Weights of a small transformer language model: rotary positions.
Each number is 500 + 50 x the weight over its row's rms, rounded and kept within 0 to 999. Layers, rows and columns count from 0. Numbers have three digits each. The size before them is the row's rms in percent of the matrix's.

# down: layer 9 MLP down (transposed), 512x192, rms 0.0791, rows 130-196, columns 64-127
# gate: layer 9 MLP gate, 512x192, rms 0.0871, rows 131-197, columns 64-127
# up: layer 9 MLP up, 512x192, rms 0.0843, rows 131-196, columns 64-127
down130 104:505451600433510449513394474512540490503498523550495517518500435506613382444529543461502609500594549513542489522535466447466467518570485489462483412574434501569461523554505580483447456530534536
gate131 099:457538521522560462584402495496538507487530495522456467543567454636410511571515454493537501471441488464472491529494512498471512458529530564579499480568560546548553508450534498561463554516636415
up131 098:472514434435423463539530474522552593484544470438423500482501500364537530471500485487535544475474507525573463479586413581522575529540540493486606515473428487526480399430471454563493509590487538
down131 094:509536520513486448470467595532498542533643475445522442502505499549531473441420426477543540512565551580473550460512510616459484567493506433468506444527477532550501471510490463507417464515627542
gate132 093:453512462489506564521555458514477530414547472540447412436499510578504545550505402476545432398424523451457425502476442445614500510451425592534635514483494480489456460430451549495609563533519482
up132 098:518400465585434471535402522480549460474471541477437615578509462491466438460566536475452490547555473475612474540580442507459474497474444495445498399513567446466604412493453468613461525553432547
down132 097:514512465459466481421394437517501490476582522497467606479518575461438452400483455464474507507592533540514545526487548498534485447482488448471427448585473473544477552462485569520406533512525383
gate133 095:499519488553545378529449493591480463564502445562524428554524436522560479548533544502552535461507534517420549503560447516471426529505510414430508454509496586514420370489474503482498438508461509
up133 093:556471537471519527496413497513521390407441489531532570608516479512510445388482508543508444462490507514527552514509558470491489477468448513511594459501616529453553488618519571516597495462521508
down133 101:577518501499507560492537530549545487481525501479419492500532458550476370407468490487434483466458458481502477534488501466501506590485478449539492364440512544481451547592636555570580498508435480
gate134 093:511510518517462445459507476528466521506457494511468491474483563468408516507503530553531520536517550663546485566476508537477428526531456631431425509483498472475506477504600497499469466481613499
up134 093:537531531503505472522500497448475538492500488497504486493517560534523577515633492483467624561484417568503467558482517475587416569529468521486522437567467616433470555518593550606376463563406463
down134 092:510467468494483510515549512498418503508457602501510578473453535579458441489508467529507492519483505584460478481588517558436537477449494496487420555462505412533556484572589522452526532462523539
gate135 100:507534477472479480505497528596513385419502516502492514550519358391512563570551461450479470437577508564429457459517519490484622530454454528501588483479529450525497481552532421456502487574395547
up135 104:483491445467515572466504477499418540493478461495479551476452562547385441442373487463495510455513560562529459499494445494516461445464454540513545547534447495595501416449506508550509479520442472
down135 098:523521510523521479456482533484487562569485363547640508519522479467517590510421504488538486509466514551541531415382573542501544532493453504454518449442486556525580487662381531502477531473438506
gate136 098:470493582477409519634485531492482408566534511462518541499590552537516477599488490456468519531597464533493449432545473520494456533489556446456466494506431483505604565450521458413490559523501550
up136 096:425510479480484523409465470527501477534485480471454463495551528500595528511475560526482435486466601367523542520508489508565510490497497569506584529504485439494408438549480572600466408397526494
down136 100:524519537432536471424553571507506544452510542542493428440539452486552454534542527511399626466540557470505568437502557440513581496444408467582533476571481600473432498536477431494503419501519545
gate137 112:466463471442468555589499524526498483522562499522488520456510487438566570513575448549568399458462545407317527498461477485408493474493574512493456593487553541500527564567589539544542490441581562
up137 111:397486610400410519573519556469470514494491574503452457603489526512508564501588480420501470490459513538454507535477565530436530389458446467472387500555529450471532511488553606547438493539475454
down137 108:537566506276454521498467537507511529574497450493510450486410517501474539450506488518499576467480547528434529468426517462396453543556524495491481501502561514583462479601488493527534529590569474
gate138 100:488455516493438523558570468458458540507463447502500528442431501506495425433524415440533507555525523455398518560584472467487481520483459601552445525438515487474602540510430442484503522527574463
up138 095:470609427611586503537466511546584623534468541466521469446529503477540532548472451466488555534571510413577491422471547613524483530432513560509506492497550465468542588555479460489580346562463481
down138 093:593543503489488441632493499523585442467465456471446508467540429504390526523465466598476420447495577442524556517647460407508528374443547463521503472526563488495526512437412516569526532505489542
gate139 102:528434578601442490470466517506375492520524443411468431483436570514495614528406526543425532432447508470504508513520556469536491580487541522541404528508499490541530430481438559437553491501468509
up139 102:510551489416451398581503518514484516572532501478551443433484491441452534523563526500534569486528485509478550606547542482471445509591483496575502477536472484473450486506506511519561468551513506
down139 101:482417518468567540432532491506451524586469494419485441563557409541549517566474570507467544572438481530444478485469492584477589470427499485589482471484501469448450469490573496419473522405440488
gate140 100:404594560457524526510422495464477472569482486447547566563484619507419581467607457446483586519491446454584568509519562421575490491462469513443510540472451423490518538501517451462456463502569445
up140 094:524467460490519486465562478510657506434470402385509582505537451450379457505603516498425482508460510561484618491577488505478467544429540423525499431472551487503429498495498618472444471509542531
down140 097:602481423455508500436498520442585552535422445543513543607513455603627512503556453540396520572522473483459467534474482440440544527480483512523480459509512566484470511605510539492514508502536596
gate141 099:437425473533495477492464545434589552462492480485576511509451563522434524533525528507490497510462499475504585637464541544550419551431433533517496528513535433483461531575501487551582472465564633
up141 100:491493441478500569458566529656504544509512555562528452558459494504493465486490488467531563571631443530540531427521594490545646509466484544546513463487570545498435462518509562459521581471537480
down141 099:489510480472474565563581538407540503565466442565541565510411522588463514531534489557497598462499505468505487520546499490517543458488564568475488497583519463550486493448550515421534450514445443
gate142 100:497516415536422484487531488540461433616470499542516487478479550443450544519494448445517534470441493535502579486492453480466492443533434488506441504477509474495551500505516508626518496495527640
up142 097:547433517468528388559456467468482494503486536509536502451573506433463644462560416511514505549421439458523538552477576478546457530437489520530534464521378522493586434595562474438445487497549477
down142 100:404535473464513444539522491565513493530442492524580523484483466517599344498413509491459436435417436515546435538495409448572496464484471493480568508524428596469611517425463475465468538522540521
gate143 099:511569497544525526513515515460544456501494493515450494426439505552505509548487426461484501497532471431527541508496523561499489445554494569529444432433525429449475458497527410559511595528458578
up143 107:553565535570542404470421522552443471499510413533422498535516523452441536572526522486446537509524528502494519455504475474575491422557505574483424509474466447565499486569473434476462509579507520
down143 097:522500541467510471525561448444576611502505588569510493535485424517544564425601569475484506412523481454447460521376498494468550558447430537516500506557470566487447582489499558472523585468505461
gate144 091:461524474577460518481609474542578455485583488483481598547516554529565542519453529389475454500521475527456586575518544565489565520557582594588455466426474638448493559519508490572517560537566543
up144 099:567470446510473613506476459523538432507407439506516455431471426532494481501460569433543516517500486556515517457388487490534470474517422501472419527545585500445523458577450494434559479443513593
down144 099:465538504453546559494527595430528499558442484575476406511463567544564515510442500509542577605442434554470540547536510465403485475498539448595435499466511473521513493564498538548411457498520507
gate145 093:487433477478466552504433545428546462605374436427583501544444560475458522474572540565485526404524573541489500548556567558383538552450573474508535527425517500606619434533586406400496518502528371
up145 095:441412418463418552460420579460543466449576471413591552445535515491434522602501532455516524398513535553465482509503436535407508545473538528491547471529503531430425432474457572482564515448484527
down145 093:526486466497542597533503549452518592571659498522516460527511517417522501495601570533454517499555467567456437474478404513508574542452438517597561509510454499570415516477429461469467514596464511
gate146 101:486626497443531467431541523570506460523499534517443429501562513583490601435572491451536474561502477528538554514565412541460522443496523515452487421491357608495488568461505543521571435514531488
up146 101:484515512452394418563489501522477533440494506511448512584468453456517473572574459402560431480436378456416515536455554454515510542496515561456516413457435463416593472468542487518558514483525499
down146 095:445445536495487596557457507461546536517556557548508425471457466515428621424458466565458538548553517520407483486427490545522478493432537462492461469519529508540401535526482484581496520494507484
gate147 094:426588487398463460430516496423512489524544542462527485548500473590460563555500567509527552443589523563477492553501481519413481522549494484548527476422509471488493530352438526553469516509461520
up147 104:538608427511449447547497553445491543550524517524536494524543601474537478445568466461408423411533539566440499495481473548498455447506431515519458469467452529440470528606472513464506503530574555
down147 104:638526454546507490470588407435545503446497533490504521525495493478535565570445517482480491536443483517560545458549452630537539523510491516568509481513519513466490488507475528588507428562474493
gate148 096:473442486459585531604528412493495509497518549508503406489496534507468473476604532413486431497494456469457519606487535496455468598485538467483494513453396508494477409453527570505520430503581407
up148 098:473402437540543495540550522392551520512517579520548479456570422526505542417498559434431457506423465410492497454497447450438540475560581518494441409540445535562424526489508538463529529463482468
down148 099:465478539473496498474444517526495501571525493547526530519531621493525578565478536505484518527466535511536503520384500601568484529491461542602520488559461487510585493532502491576559487452479476
gate149 094:395462471458550563535573458585452466534551521471430509524435437522476526451499444435625416460532638467388455454511506550434466504437468478448415453432404526473492515464475506537522473511635504
up149 098:561479485494473531555503501511482510580488451468558508469554450503375507454428459491508526438493480541592481486539454544529473420409534480543529439429584482571536532452421497474518548469531548
down149 093:635446480543436437491427481500406578437583461527568505548553500527509372539470506551448574468582513558618419525487503542393573443516518458527549458506429495433490466481494518524475449462445454
gate150 096:452486505483529399524521494569507469524488490490410493429469492511452523532481460532520514544606480499510472548554426567516551557512510515451459431392567595427506448477407543454483462541520554
up150 096:493491566479397524502564474563542528513443567458602521396488399449526503515438497370446494485553486545560479512464544492534422462574548478510513476491504504590511610503526561466557523526399533
down150 100:491496460547572590558406467498493438375550481489495438461543493422438448466394430538483520438438465453510526607555484527445506494378496536507576649497449448539448553589520514473531553527509497
gate151 101:572517535404512496539462453571563581552528464538520514428518515502355514506481567484481491537557432496512522453407495560586568518515495464526578536414488505487454483486537475454435535538550564
up151 106:464501401452582524551423429552515417563474506526557444418478475488551505444517515480464614534412498555553513477407530536522531482525511563498445513560571430472571554371458558501464449450510551
down151 102:537498609532458550535493563533432605492482475470474552431539518486522445477483416526512549474613472522499451494401479476515476503418514509559493491480459542458493501447478508599535503523521489
gate152 097:463525518502507562567421540392564507489501581444574589500499432493610522514493438454528522409526426419447479520477536541466545435508541514508602427559496472504490447539519607396600464536505586
up152 098:558495550490591325468466429546479462475554487478509589449483484551488516487455508446549452505524508579553493487502587531555527453540477515424453531546444387516523424481430503520447549565472581
down152 092:518476421566526568464533536447505413553563418512528504580441474443468391518539458407345415575481526554457428552361532505502520584445503533479507510470483467492551584475453526522492575430482444
gate153 100:490574525567440497541536493549531514446518489466455510541461535414457464512501466519515413508476555519544493498495532405501523495528473503491558473530469488547525560533451532506427447587531479
up153 101:446514526508480521493515580613539600521500468446525484526562463541507573530558602415515513621591469540499482489525456479565463470545534557456493536520484560521486488377452543495478433471537486
down153 121:516445569464500503494491441480593534512471609564504513489505461467549698497475462481702521578478580492565535498478483437447487525410437415473412521507540564506481561248426494489426520523448511
gate154 101:491591501485516512454464498517483562460577458514466520537476557525504551489488510485512495496527539410388493567515512541458480437544490516546533511536624487549423402530532456484447512485455548
up154 096:552555516400455626488515496434503504476426548510604473498568473591503531491545519422494481508476491482479464481551538571469376481514479486477558570424464582519565496521461502475485450543528522
down154 099:497486516601458543407520444560476487451558511607554591452418463460482507498544491466575494479493467483593505459436571518472452529474581463480610553502497536480508535389549529465486485465548469
gate155 101:450441470460404527485494462477486492451508565509531523452466524509484589492578565520471463502556502538453457555469523401490593450451515597550476370468477566448515477548591540537552481520553504
up155 107:569599569431448421457552452486545519493580441523519538576504570594433503409496411537539445467478482463524454477474568554443470541399499487456495445532447534515531476644535480484610428521474463
down155 102:545500469393518481597552611483522577467512434534447546451569484581554501497541479508463518531577521463515512536612455460450493567392470513486452560390538384450460534511500499552514472468527488
gate156 098:469437449453417570415541502531524564471455479532560510446452463574440426509533494355507437526546526596520431400499465554489457558501532548466564451455388563421487531483491518492500541461546519
up156 098:423517422535547386541561418465548463500526502483448514526498497481603496486489462531467415518497422504494508483474476553439555513501558412524386471510523526561397551418528469533521494451572527
down156 098:546473541490587486672500425402475448530440428584592502513516505525420668523522531462471465559487521488557465572540480453481628494447565553570552543468482547586457508609526507429584537475454465
gate157 096:452450493468502490405521432532551425495551526590502507471425454518533528481422443554509403461499538586546540608521523506483421455418541499574521515463482521477451441512517547527507509471397494
up157 096:466448529478616474542527449429519515451589456483512489465577556583505498510495519543524490526378533502579523476540477570466513495515472433529532543511505448427534428476506584484502530499463480
down157 097:554458514468592439486420563500498438455525533506522514469579390502549494503580519486436479495543556525467484509468500503473520436512441487458516468515423483492543575543513556452525473520605456
gate158 101:478498497476387482508471567459459521500559507463511445476540498470561493483511444541544528473565467456528480411414483521532427552456402399497606490525522499458482472447495489495458450540497527
up158 099:501468482504536559546509545600508403556500530442511560543480496491498389477518542531454416394385479453555453438517515505448562524421495421475461469442452563521467487461486454481462476477539508
down158 099:472511532439481519492519504488546507533541464534535640591524452498575482458515559511580493485535496559552504543566413417442525522487589472464575511385602361537478470464504481470475492513449420
gate159 096:467527432539440521516499518460531579428443371513531509553504462554505439536593547452470534471527575527498535458505468626465413538504554517474410500465534574541454532551486557420467511507391518
up159 094:568559475498455487566566552538552497530456566509452542550454420481518588543505585570461532470622486510496565449464410485371554499557471494423587435620523523469528532528527518570547430452560548
down159 099:508501573561520536515491460487489564531525604498428554574551607496511586560369508547455607495433504545453489508507493522534519549505483558557564514473476583484458472440543506504449545508428428
gate160 092:547549508533456448595503494480566484507482484468526492573421465406476452517542505371516575493404521458541503576485337547515531556520523609468478563418495485520406648511500515504503476525427486
up160 101:576484502475481526543450533470476428458488530534493494522448412579518584490550428512429557512485499505505424451485500584501422507447579496498433515432586425538549571475527414540456494544462465
down160 102:473541460496458535513479463512498580473448503598516580514456519494550574495575473527487471481396406590429551478559496414514514452455461472501511521436450515519526523523537534534477473490569580
gate161 103:583487476435514496554525478481478446470534565491459479570516509549554532503519586461512466553545496616454415467534434467503452512483528489534392559499533535529464516682544454452422556504513477
up161 100:448526454375497441543486478435459514525464441540527588520438527448449465505389476457499450490436532554499546489455443425399462557479581431536497399570496492598532518522517512472514507504573518
down161 110:509476415532461472568494486504602476572507525487523514596451538550513582473479497492465547473557433505558489516449414574471436476438454560507545484498524410476559480478380482532601520554405428
gate162 105:455466507525572479439388474511434547547448498480568452440551476457442495505566544462526495416490428532530497518507458527457481416530514438472455566464533511493456525448523531539531515506542467
up162 104:480454525363520522564494579466506470501521463538507491593465597491436508506417545481565469529517548476458500465430479434531448475568548542501584579573577439460372477475457504473492498474499544
down162 106:382512510538459545499479480462533473482497503519481564476482480582526436459458479533495478464441475532553520499555570481609504526478484438466380464515561534448446447443535504462518400457520448
gate163 098:502587450511560522532460573495514483541538549511509593519499451554531470607485595495484493564534497535533420425420465631444451492427436434457520457507402532536474423451587397504493555614480512
up163 100:524544581525416517479520398397566563443516425599379416533428472482446452409528491465553465471472421579510595558563397415460480507522458455471500545481508472384425535512545476460532450433513453
down163 102:416619388467529448461526461540534489537507443527504496514449480478513530466420552483594490484512532472473429559439494451459447513510526574440420552484468370447642516502619553450441551478536568
gate164 094:456522443502599555497525434464499485477478551548488517450471482593539544465526379532472470425482547500468491497467558515516575468503515475400476471487529568435533426550499502445509422421489517
up164 101:491535503443485540452563476615426478546482410557501482526482449469580493434502447599456580482517422531581552455465600534370436556515545474439513493534592598518518460439477568473494485475488630
down164 101:566511469546569455374565514519469527412561500595466513442523446577531611422529468457541426523519529488555565463404596492559475438451519519451582468516417458527511520469456519519527468426467539
gate165 098:393570501518442591497558429461490529502513459514447522453439549431451581473494624595571485502479487518494494454560593513502564470468542502466507513591520633396361507479472429509498582498550440
up165 096:460421525453640449549510513603582544435572486442518565516500446536515606561497433463461520550441485421487495475472415470461518505541487526498467440491391378473468497474495488396509518577499522
down165 098:527475455407560543558564459536568495466453413389432509497605471491452545466475516506451492517408467443431509425463587436477578569502553504471469502532439470521471496476505456472489542582509502
gate166 100:538527472508437378530524562487476500544410579574481572431469516561496523566504460533624466446597501534502531439498578448565487520515426561523431498476463507549491611469414509492470468525497533
up166 100:566478501508515487490518460466429521422482416538490535453494402524583571544485445472505500477450494539520566484459533450423504497532472495486511521585432489472499449560531536499447453518482516
down166 097:523460513375544499523516504618405490469534411438448473501456535530594553579513569555480511587471448505529503515497425553408324485525481500532450503577526440498620496540422502473555482537520453
gate167 096:482475514532484498556503462487464525489483526358519533499495502418489488448414588444492503508549502467473462520494506490484462646561519478544496464541565518428495469517491525484543501537496403
up167 095:492490507542488610459561452581468407473528546532539522379422521562482374528527510423438503515457639497553482512496494426453487531462519558490538459526508488448419431429524492502514413500455521
down167 097:481453554478466466448505390477442490541496450613449455476506541474390506538457485461463578522518484572399537418542453476489553553455512521456425475531488502520541604512582493501496472459492548
gate168 104:505503475531483594599504487383529522349500560561510528476509516569520567444471448508450457561606525543545567563564560471450411599545525508463490552401532492544449494450494466488477496524484500
up168 104:401430509546440505547486471533537549595533510368480489543495566527488564457514521572537467544492523450504496530520531398547490487546489457533526496561466477462460540579417425500571601521522482
down168 105:466456477414554505541469599539497497552451490568498448423551448532487460564410572499497425435407515460557518547415567463576455520503424483458531484442488491561470463545464498568562458594479513
gate169 094:526551456598476541533446522549525509482502498441441414628533532556444576505519514391497497526528460493429525586505522460516572545474572532443483528437447409592522563557467511519523490463491502
up169 093:552467467513476517573495482443455456435455321499540547386441576537480436549492508491478510511478452473423580486550474544548484548402463577478540419459544436477567450525344503498423441498492531
down169 099:512434465458471552529487535485481514488508468527506549468566455482565586460526444498366561504549467531593394545548536562517503533441465537482524442478534491345511532463460543490549480539462576
gate170 099:659542522446540496482545481550476541440476591463511491486505460514534413534499539506437476432519437592438541615489518551546456530385494458545452438493597483501541452537557499496458513510609482
up170 095:446459456503467400485480552417554458515436519474577412495567482501472538581575551530427518506497456479482460637437557438502502532537479470416504469469537516477499489462458445470504415502475518
down170 095:465526499558510562471483520463481516432475378561495509442430480576500374495455410505469443481597560504521522464448579475458416470559485518433511458457544484464472565469412465439558496393469463
gate171 101:637537476419468551456467542535421452448416477438483494480520406493476502507498479524550486482569540465463440463480405454510530480492523450412510514517488484500587466501539599522550526429432514
up171 095:545497501398503436473467466555460490503507355489468610523440551534402478558474505366485513469542514475486448539441511526489448419555479502412443426511521567542497527427512530497555530425473567
down171 102:494450519484449475488486501437585438474559404355534576539480426491435452560508489571540529485506475501459488524445481456498479512520496487472466481527489465529594543489600516472496532555402494
gate172 100:498569544456466503479457515420415549440390497560568444552549526479452620416535468550471456461439525409374488510414533507482414449476620532552431549520475590408547565484512401510418483459503454
up172 099:534506505532482375460561441499496527472476496469525430582581548486510546444536440587474459522412500540486651530564390449483492495466533524396550407519511549477482533535514441482528465484589432
down172 097:521460450599489479555454550460587546474492382545465548456442629580428471484510501443511468607500513494549537525547541435516514476536466439528559529478455549544431438467495504475524580646492555
gate173 100:562472599500476461489572458468525504421427523471565541625481480456439613437387525499465513454479536497440505444538546497455463493466527465416585523467564459368561494475450460487598496511538496
up173 095:413522456391447417481440571560516519476464511428479460382432479549515508582562489497485439577452447431487528582532455466594480487459482428480521501523446478513535532394518483432493517477493515
down173 091:535445479530455536593480468509425515543471573476499474501515499508528430439561552537463503491510510480476550507575518549566496466452551652529475559502504515459394588477515512503492494557542473
gate174 103:563466479512512501469422549531544497486524539480477486533568525453442476414500470519591519494475430466518563508499492450436456488477544451433542491445491516512507515501611533453413585500465552
up174 105:513485447505477452573660416463570464505456486509548449480516500542502553408466492498506612513498548516492491508548448429435472516421519426469522476464469479575456437445490486478397459586525406
down174 101:431479410536422573523498594438482557488480446505523430614492422489518527420413457551542441475528470533492457559545478503565474461458604469580497553376485552513495507465530482414457476468524510
gate175 100:418580561478423364557457493503494411570467537484492505556510449453420511436526431451457440557469473483552521492463477413493600468507457486489446446497447471461553560455563566442472476555495525
up175 100:456420450480512453566484565416529520549557529550451534568516550573504477579489530556501469474563471563522502604493485470443515526506481464443413469542417492506432507471562590382533429438543547
down175 100:600495439483389525554520470468411493515479554546540535460506509471503597585519418478429468459468456484485517512473531565487606457550528427603460411509534442477548497312466484526473580515559475
gate176 098:451622481528490483569588508494495436462444565511485560437459451561529481480395484432477508403456549512462548500422621471529428532579534497415502487544494501477447507505564530492474525528485545
up176 100:467533449593568551572495468427578380450522481454493457485556619534494461462557490514444564519473498549463553555506580477566501512512594438509493589599564537481455496413521514541507539534471608
down176 098:515499493445528489445434560430536561504418551456523529448517499577579605452480512516455528461478562510561485499503483409452546518462470470566512496465479523479455493584542517488499482415488468
gate177 099:442504472554464487528572475452541497420521468541505501517495489488594549493459508479550522453465495504516532402451471559502439431560581502563493525448461472510507430523526490496478559532395599
up177 102:591495494590481390540570576557482554570437523589482444576407509451541481471595491484483479565504512493512634522441551505417478499448513501563487519534467564514455516568506442538473453545460438
down177 097:514484498554489505488598455515430496522608546409468401517537491472499448507503546587433425460456507473539501459491487497493484463381440456576526463545579514469412512506469527603536546460532537
gate178 110:478492615432493491499540440485581617455498449516563466592482414437431544506532537512536396514505489608511513507479479529487458553457530545519504486493391587520414486436560554477598392497455505
up178 106:471479545420513488501548415534459466520465526501485519446520548576483489557546496513535595513550521475574402506561482480336463432344529561412534558506559521472507434469455493508433458511572499
down178 098:586550557567497475493517403564533558562468518490605550502551454572611432455430594430472462458453472453404495411391500517540461442459561524445490466487492527467409495481496570519464409575491470
gate179 100:449555605561439474470462537504477482477467489598452516456528435496509556522495495511481452548504446424405433574468427463384492555574470512403509529510463593529500525534558430432449488519573526
up179 104:441533492427548454481562490412510463487490590465506554551576479485478453464503508475542570482536486522560559503481488551586554461444520552521642497424541494402552517521541452404574464361500462
down179 100:475480498456515510518479469508454503460503543557567432519459502481509462440555472481503543491502513407514504414477510495537616513580538423521494486612525469549454513472422546451468505510501460
gate180 099:461435485529452550504517533591466570443465485503542527511433442518506440489554495487562508541484573631485454582486430481519524537558577525422522443509531537532509487470602470407475519597422461
up180 093:507432458475476494504488491523505448519472526512554469464481476530480603507486475508476536518533434466495469514594490419494421457453573547508526531447498550494428545517479597469393581477460502
down180 100:467624463459525444460521515527535485515491507441414511568534526503528569538530452523514539494458462430514540555521458500487562418438471513519517503617483458467483609606432450561460444544520524
gate181 087:512449429536487514530505429484624509510442491500512608449524488494446537522473559497592489523485543506507418484462465454538523509498518451572459546518638480467412543535553494448479540456523446
up181 094:491366515571500521498519555487576540530458556509484466457526505573599482480501579528540404485534497487443549460530490447441574497420490448512439492516523439578468475575615496598498504550517483
down181 096:415495431489444559470610590522549490392512530502400531539535428495443525476514531604592510491474503542550489522502406434522415471546535410558536505459453484486416555501535517488408573460426461
gate182 100:486535592579533483493371538565490540647451501512449533476431509440488523506455514490536568502400518503484489529459491500433476499545368522421529541417540499437501570412443539526541528499470484
up182 110:578511500500477451564445452512481408446416503406519509477571522460501427497464435583513556519545580600480534478535535519547420553527575470457438476550543490461508451503472556505570573456432486
down182 100:451516473557577548468506477443500384438521490497540466533485563524470478474469511502408473470458556521431491460574538513591524519487478535446431514544440528454454529546548488543579480435462428
gate183 109:542514494439452497522552528465546449531496480445466469439395528533537566464410496493504460637492471526469488460554550393415473556479452510446557409479435552444419505537418432513541539519559461
up183 099:607588573492460525527453548503515465467469453456534483473456582495460536355566478623470463528497515541404495559470531565421484472428610499543539463557549467439502539495445418610538532522550498
down183 111:444551551506436470484431507545482520426495474510534442458483597523446295446522516512470592517529570397469514505562491444489487457456416547572517406564465527441403560453464517568511537545566438
gate184 101:473490471461460420566505422489564516558493525497402492426556542512487555523507433480470539554519571480442391559437573408476508506608547535550539574475536454562529551489497506444529592563420444
up184 101:524624523574473575499501433571494523488480501497540405486458537524457440574475511440498458433539467514572518516504526496517496534441498523458462462505561568562554416512474447489459471491469592
down184 100:496590448478493504444312591436507379537554538494485491548528501562505488463538515471531565518551423432559525490514475460526519477497503524539476508523519526491532457543499535517533447570533475
gate185 093:393512489496596465511451507465526478467475479520498524474499550466497478512468428548506494474490538481504494547462466458454503435490486563523465548547484483545570426489549570467574499504518464
up185 091:443465497545483458491504469531455389540509517588497477569459461512564523510521463589541463435545518586496518517514511549474469499485484348476504386487428409487573631599509568566554476524560508
down185 095:481460551456595496436505491526463541539529599567507430431548456504568411546601553501473418410444537551534599460508512515511544479516518473539492562548593432512414608468530474516454547524504549
gate186 087:568461559527419389525527489577515473579379569531494535450501464478537546535519537482530447474536557582535511550424416491406443409544500460532453446475513536439397475480454511489531451515494580
up186 088:553579449474504481522480460485489481375492531464474486537476455530476514553501483600482558517472428471524546567502567533556507546499427553477431570479519420527531512565483539480479404555569420
down186 093:512445477542544533557535477577515491492533474461503480500490471539487424583491532590473454492606465516522513540527549499591432564522500447393567502444429426551494488508484453569587542555513462
gate187 094:514434394468448539519510473604554512501567518517502427462540510472598505547555504538450515498443545503485543454532466504475544510489416512461558473514510539471507549509490512518483423485483485
up187 091:493579562483477486492476506568541447595518523477467417545382485501482574504604549474515486465520538522476545494575588483540425550493432458477466469403392435532533469425455531573492483449474487
down187 100:578394538444545552329520498550537525458500492521541414455470492479539383538434579492472451572569532539458388554508485554538483492560457523447536508505435522456535529419517459489479401510521494
gate188 112:470598556563437476534353514483446489515514513569555529532477444396468515534500549546562429484532422549443493420476549548507464561455474605493513474447525502521547513514495560539439485515504557
up188 105:476468564518501495523465524510528533541479527498499614507532438445500530431528536502507530513504432589436537405443469506522488519566482495444498501423459512342635514524486496513520572542519554
down188 103:439513564544427468500521470601487493557466595544506490604466502456472449493517580523562554490427449597464508495445419466510441575583487466518472543481649495575581515398504490500447449528593530
gate189 101:467529421503563514548426595435485473490504460461523406496525523523441368527466498567474538539555529557518577536559428548522539443544460639507546495581612495533563506449539542529487510429511390
up189 102:571458504541493496582601484420551561564475462480521465482498485470466523505468496502506521509531437519516458527399469451424471482490463487495504545439550526463449592534515523513534494533486492
down189 102:520538482493527510424492503582496473475455550350412533454536561441462560518498502480435450470463470521487501515463487578555475587465511534464576482554450554417451604443517502635585489457506532
gate190 103:509548497509549492558459442529489511472471518499474555534459545559581500416492550488460452551476380463476520522533467480512437561511447518489519565457466467434516444497557585431542441513568565
up190 100:574566466498485549470410510533484566538566501485570358528474477550472537474437458513553511486513428585512500421462574506415508473526447518451461536528441564535567490371518450481477523590525485
down190 103:424521459482519469490520536550507479528474548476548551472569470532492606440423477412424399472472568472516590567478503457516529573470556414542505561478394483473554543368498530441558565582431443
gate191 098:438530577519497565466527516581473489455601447474505502538579539498539579434522506568551365453606481472539539460540513431477529477520519420479447491386499492523472625449462533438502492457502482
up191 100:538484473499515588480550502525509468472557548505470475577500478533458422515487425541409537560510485545481480624513509502529458508472466515602582610543524534536436476459459463436509468533457473
down191 097:579539495429444519452528552470400534443536529569601437555460475521515465486492472588543496599367549530439502474562568542557501470489474420478528443554457524463520518506532498535542486461464591
gate192 097:467483451583522504544564538378498506463503419483493470530474476452504415516564415544440551545497589530451553505498516398487442553523464495552584449514573492477352537481499515508569531528598538
up192 101:504559471476430493471466424487520500399571423508444543509486510484476430537477507511599490475451505503479523443445525452463464530439652467439482613545531444517637479540545597525527449432508538
down192 098:501573515524393484496512417458569450381610500481479604463499452443454393530513423480518384485529454445507490415524531510555507520545487486577502489441464516493490547575493562528499611488485472
gate193 098:484527515527494421496537558448557397504567592499470426479484414519524492475461458474511398481467504546571548516459534519480521480431538543528489499504518524379426467573464402454439445527542493
up193 099:544459483572429573458391490520473541401534400486562569502448520475569470566536567558564535579464486567461557528608440398535552581464517517433471459592502491567461520473526523441493496511536492
down193 100:510479461480492513578489493418481465493526493506517538451498470437607605494555468512517464511519507456489531494542503503497521589451548444600468498468594478504397485313456497537447485509477542
gate194 101:462545502565537517477568520528496447510522492543531586406562420476441477468511483537563511446527574497564443519563496584487459485507496547446509497471491451507527525622505461490542548525478457
up194 110:406495518509463494490508508540519439482496351499505450561475489488428458470541555466511476490509453467498554531516486563443557506466519488469541415575436479478413491475441509543490482418556521
down194 096:537433461439515525406522557553548497475467594531423391512411518492515286440497514559530509530561401499545424537515448434602515421452479512518483466579452519453504559501513548461497472576470463
gate195 092:505501498563449442469510525502484435502478470558526532567487566551462503509490540460518470438475564490516470516479522468533494431528565490528535449510472573513441503530431466518469570528536512
up195 093:489481558558560476508497561568566493399564430490561556539512510502520452484460504420579440553532476457383450523464537443548471494584619510457551610517450518457459479510465469410531539571481441
down195 093:480528541493493534552488465531476506442520491488526414425537454397611571489427524499409553536624440531530422483480488524431552446459540470543438444549424414475449458431505469492465539484494494
gate196 103:487470528527535422592572528486470474515503431439467511501560631492475465480544496503562465622458504457513440525465555489525454544492596562518434558423524450508442525460474434487542446534504488
up196 105:505536525481489532423475481468497611418435491530444521482514443587470509468429518410529583465523525510478543482475492595515565400478468352485434454407369494558467424437489490531427416487555544
down196 104:483546497531509534462449485408438485469408542488473557546487449485570346536392557446534507473533480453514506535454475399487467428515509467435435512518404526467460513477533516438569468562528423
gate197 096:539543369527539415519455472499465467439551490579361460483450439570529499489510488523521578530522469418467560475522494497569463587534463515525482495563492567441453496590497488487480511454398422